Weights of a small GPT-style language model, trained from scratch on English Wikipedia.
Architecture: RMSNorm before each block, rotary positions, untied embeddings.
Each number is 128 + 32 x the weight over its row's rms, rounded and kept within 0 to 255. Layers, rows and columns count from 0. Numbers have three digits each. The size before them is the row's rms in percent of the matrix's.

# layer 5 attention query, 128x128, rms 0.128, rows 0-127, columns 96-127
120:102052145121108115134152076149095060108170177082106108109153169198134099139091122140119143159107
099:106067118139115122162148114119134064079200160094143152103145126157119103163123100112141165151113
098:106090126112106086154158105119063064068150144085124131104155102175135082149093091163140189123120
063:167188123173140153221152118192146161140115138124151126147116122103110158080165145072144088180135
092:151142153123189184107092112142152158163067104166140139133166106110133167101189131045103060166113
159:098126123112094143120178131100101081089153114118088093130155145161112081162063122184151213119158
082:135098131136074109108156166156124137148150183145111085138135137166135111113075103176174124130115
086:210166130113166143157126066155130111081179155100182093131148083129085132156108143129115111141129
086:190133182156133125244172102115167117105132094123143188100106176098094146117141149133149123156131
096:181136147187136109166140090175221146097129120106146134141101146104136176105117162126132129146104
105:138078127132146149130121082141160164123127132131132136136124121128154176093158161123106121198106
089:139122154184163127094103192135201185116090148131133136161099140137155189085135155075115047156137
067:110126088157142127131134156078128120181124114168183132105151107054133129136135142132089145067141
061:166155137220082193117095150129198163074124100118096102160163132132138190101152126116145126163137
079:167145124097152100179122081034091138085114136049065189129145106140110123112112129152140136132117
087:151133122116042131137057058135159099076090151069099130179140077123132111138107140120109108096138
081:079155121167147112202143120121109101120124172077114176125124096115178122137158138169111134106204
074:113095114124125112081126134169132129166080109165108124098190140119157126136149085179093144142132
070:112150113116118138101145118141129102129146094204086179151159086085102171094118075188112156098147
092:123120151194095110107074167131254135097120107045110106145102133157167131114080178102114147140140
070:126156077143127132094179159119170116180111136128201123077096155120171122110170134140124150164166
085:083130134134075145118140152168169192153123152156098113200156118103122132107094097144095137102155
086:110106178142128072146131145129143136163125162121153096156142176168151117111085083140185118147142
074:117167176164131145168158078106130138140171132079124176129133063149101089096119155193109117151199
078:138121083178131138137150173103115132098147101155092093126116188181098134092143161134112135163122
076:114118147175112108117077138195183139107127138123141070117162098123136141093143104098095137187139
080:089097167168066098128177164153126116111105126159101137170097177136125119096145142148107156100156
081:180114097081125069155077086170075095157137128122085097085152109096110094142092134140070133114158
082:135122092132169084116140129120109100173126071154092130097127139153120110150161121069140125130132
080:130106102127089075120112098118171096098109137064132140155075141201171123149104186167118130136094
081:155087112090092043129080104145110117170116167150109111116088138140140133159154121139117123117135
074:187151070158163145094175108122076133097132137167077138131150168063063125137125149121130112118131
106:174082126131116154073097148139170148125097202108155102117143140105106136137103134117162123087137
091:072148142098180098132144090157116094139127091177123148148178122127126106115133129149134134126101
123:033106137108181067129141153153094112186093074124182130122146104127123144158104153167063124139137
115:037150102115141059116097112137140127136144074102139132152160114122092166141108107133086111125116
113:234111150109140160109100149126117121160123133154124163117088130086170148115171124100123103148090
096:119127105158189107135121159171162161150111110127179128130106133084146130099138113115089116096176
115:138111142154135190062159092137141134111133132116082115136130134150069122094128102100126118131189
127:107139162128103161123126105153140184086111155110148104137091123122131138076114160127155134118109
068:098085166166126146130198172136150121161104140211170098129127137130130122124135156160142148127171
093:094136120095139103131078132190077091172136058169133125138117101117131113154134118141068120123139
081:130124128133118138106110116184103158137103110118143185105083119123180088121133152127144153107130
090:161121163109103131134141181125122122165094154160112148094059125083179091115154140124119108138105
103:136115138147181126175137121120140145147149192140091167104081155156105122103135120144132108153129
149:180117179105124132065129172137127108145088171165119149133124103109157135105156122107120075146125
103:150075120135124142071094144101111109142191103067088141103154120113145150079081187151118137165077
102:126144086180059105126158117139176087120138126150107096132149148131152150135132077110127144124108
135:115103097039122116169176135130098135107097107166149137156105123121144127156142122118085123140126
123:127128157140159151094075149120127126100164154125101107056119123137151138125093161109108097102105
123:132144097137114110117070159196137175179115126119095047041069166086106070140139085144112120114152
122:102123071118115131073133127134117165178114107160127124168109055068081090165158136118109158131150
108:114151129135132100128145105176168163142119102129169146080121122109074141116126107140120101162096
109:143122117161152184188127077143122103094094139109147144147175140117134167137161210182090094125115
131:204133101166127127125169080196128124137120177093093121104072148136130178115107180151210099157161
135:149127133057092058143167105173155093126123155130143139124117155122231122150131115065202140132134
119:151109097153227098099131099141157061159135169153198136164119114149113116140145217178176143098129
116:169138110113164136198113153118092150106143142141096138152058130148129136120140186116082099153107
124:127109131077180121090171107147162098159140115144169137080109099153161130126118130112165147104105
111:139145131177189094153215120135175082115109141137178155142148130165114170130130164160199111145136
127:167131073136176140124157091177125179122139080135143132066088067078120142100101090136096127156083
121:142141084151143109152125169160136134100101065123152113157073113072073096126136133135127161136143
111:149064142127069111109103116085128108166183139105094110084146108144119153109106106146122120159132
115:154123138084166055093124131124067103182088144127112164063116086136098124144110142170169127128136
087:112106158154107154187143135129118148130137137065122122111107140170125184088101089149136087170141
117:115100085172114209182110123084146113098140207063127094130166092124127095119135081117105150162187
139:122103088137118221196131134109112114108162140047113075120166078115119120119110094140099169145175
097:099110128060132142125173169120066104147115072120129086134182137138146084157145134205096184057113
157:147134152152128074117074098122159139128125144162117179134081148121111172108142138090145049166094
200:097112095124114177133163157137108116110159114092112099136147114141128087146095118167138213081159
098:117139138130145131154111144121114136088093113076117075172091122121078126132096074122192099103181
095:084119140178118094109088109168161140158135147115160123170067095093152116135151137120112133146162
063:141176139050161156130113056145166176119086207115129157206110117127161108136076107129163152142112
080:128137191180134145194115113176137145160165134060151140162080111127123136084097110104134131182127
068:134134124207112181147124097147138155111076132136168180146082103158127190093103107125181094171159
147:111133086109100211149161141126078102108172152082132089108166093100120106126092125139113183106180
085:096124104094144113105176172113081108158151094147165136134132130132133076160125173163102189056073
079:141167113167097125129071100132167141112112142131126112120120126108094167115121108087133075190162
079:136130120127128121058092114131127114157131120180117124126109137076178101134123167131061118146070
086:119088162154170176139082105149074115149148128142117128075141144108160098134134128101142105145131
094:122174130082103087109149163100168123108136077137122111182110096123134145130128176139132125113132
097:104153109066148165163138088111077112109112114099102100212081147126053158096127075124174100094118
096:208148142132153071112140191116059181131114069232148148049145133098108138149118122136136178115147
099:147150077172134111125065121115108159116140173167178103049141107078139119105123133129108148128138
090:189132089100127135118151107091066149164151087174157164100166117151164093144153160150140170145109
088:129131134124123173210118162095103143155088099140103192121135135131145067121111174130156129181082
083:169105114206143126139135159141123150146173170129108181133091134077064110128122126120135136135054
084:179139078133147082134172228126110111127060184162126141094160136143150123159101169169120158151112
079:133155084174116051172052120171151147124110183118127102059128107135138148111099101099158158133106
081:123122069126113086184100148104135143115170114139199096156112087142087105107130082093138153170145
092:136125103168130189117075120140122126120141103114095122121087187115086088136138082077150109146096
084:120111060175139159169048138114115123097139161150121102057128134139133094155134086117117157170097
090:169079094111162118117163028113175111166140109099172110183140151150104107092165127112078140119050
092:085098129115094176111019118151143131098136187095098078122076139097128143116165107068108097150176
083:134138127108190121191148104071095132073095158086195043151136107154155146131134103132125145119145
088:174138157131149153103154150167034127135090048179164152119131170132134105129123136183127115106115
106:119119127118137124125151130114167118108152068097129174130118142175103149129084182153133152143063
110:124111081132093128099122067170148091067195102073108084104142161171107091196088105141134168155120
118:143152070143103141130140069145156091059189146094103088113112142149087061200108097138125170144120
109:133127190119164113158112193103094149183098113185123162145140114107155189044155135130125077093102
062:131133079072097140076147078175121094118105173145176112105122172161119069126143129124183135151088
081:075121121164124159164150145141113142087119109076112134145135166122120111119089133173161162089141
088:101088090140123097127075102165111115117170121137139105118132043121074099117151116130087143137143
079:169143119125104170118091080137169152085139112100074211119105096180114147148110121139125169155098
144:133171099182141142131117081145159094093119168079119083067103110145113099160085151158105161154144
090:156184119155135138143151070141110107143139223116094077079112103091127073158082106120130172180181
078:173163102141049120087122120164096101130124164094138107073160104118114124189097098111122172176151
068:117082104077116123100095191106127136104139115074126142099106131146117147149127200126111118131130
107:151149085118116145126126063171150129096148201114118109117109116132089052187099094140150159108143
212:151118162105130115103104168108118138172096113181161150146122113102174184072180112097108046156120
083:155175086166148141150125131158112161158096123146172077130170121087147084119181065105115099091137
083:105114085110157102167150088142126108117174079106159127136220110167131157118145139126131108154157
085:093110147172107097091134150105048164137150143111159095130146114100103086131102100146128115130156
087:092119129114144181074079114134097159102159101081130146119154135085128141120113114130099112137123
077:167083128091091160142127095110187129087090145170062186130104143185168181164070131166111077155097
082:106138165124115140096090138091139121156127090148164116136159133146105154114160114110120125078141
088:121065110178135155079098171150118138100148069112114107115119099158126182107096141170086100140139
085:152082171091105129128124100108131090038133097082101139134116171171150148082076143132146119186115
078:143100110121112080089151094083106175088137151103090099118097095181086110142090091155131126123138
090:095213115099141129140118151173132124158126165107156180136100126148143088142162103074202125120093
095:142120119089089112142134104129114117091119146115095115131133157112128086153115154103165098139138
083:145186115115141136098098072155091083155096175172165122127096134104156088155166136135165094058135
080:142173202129130073177161120074109133131114163149104136139142134101181127122107110125144150085123
080:098117095147096146104138090188119172147147149093148126115145128157130095114166143121137176152139
079:156055191139156144106150123112143117109120099095126083092145176177106137077074165164088104120162
096:092106146227077122124097073178096135134146124094124089112127092103117144159097126118133115146093
084:082177144127096135117168130124177102091112104134126211126135132167148138166107218069133116092115
082:103097131084142098113207103095111063142113117119129183135135153140141111104150192146110115141106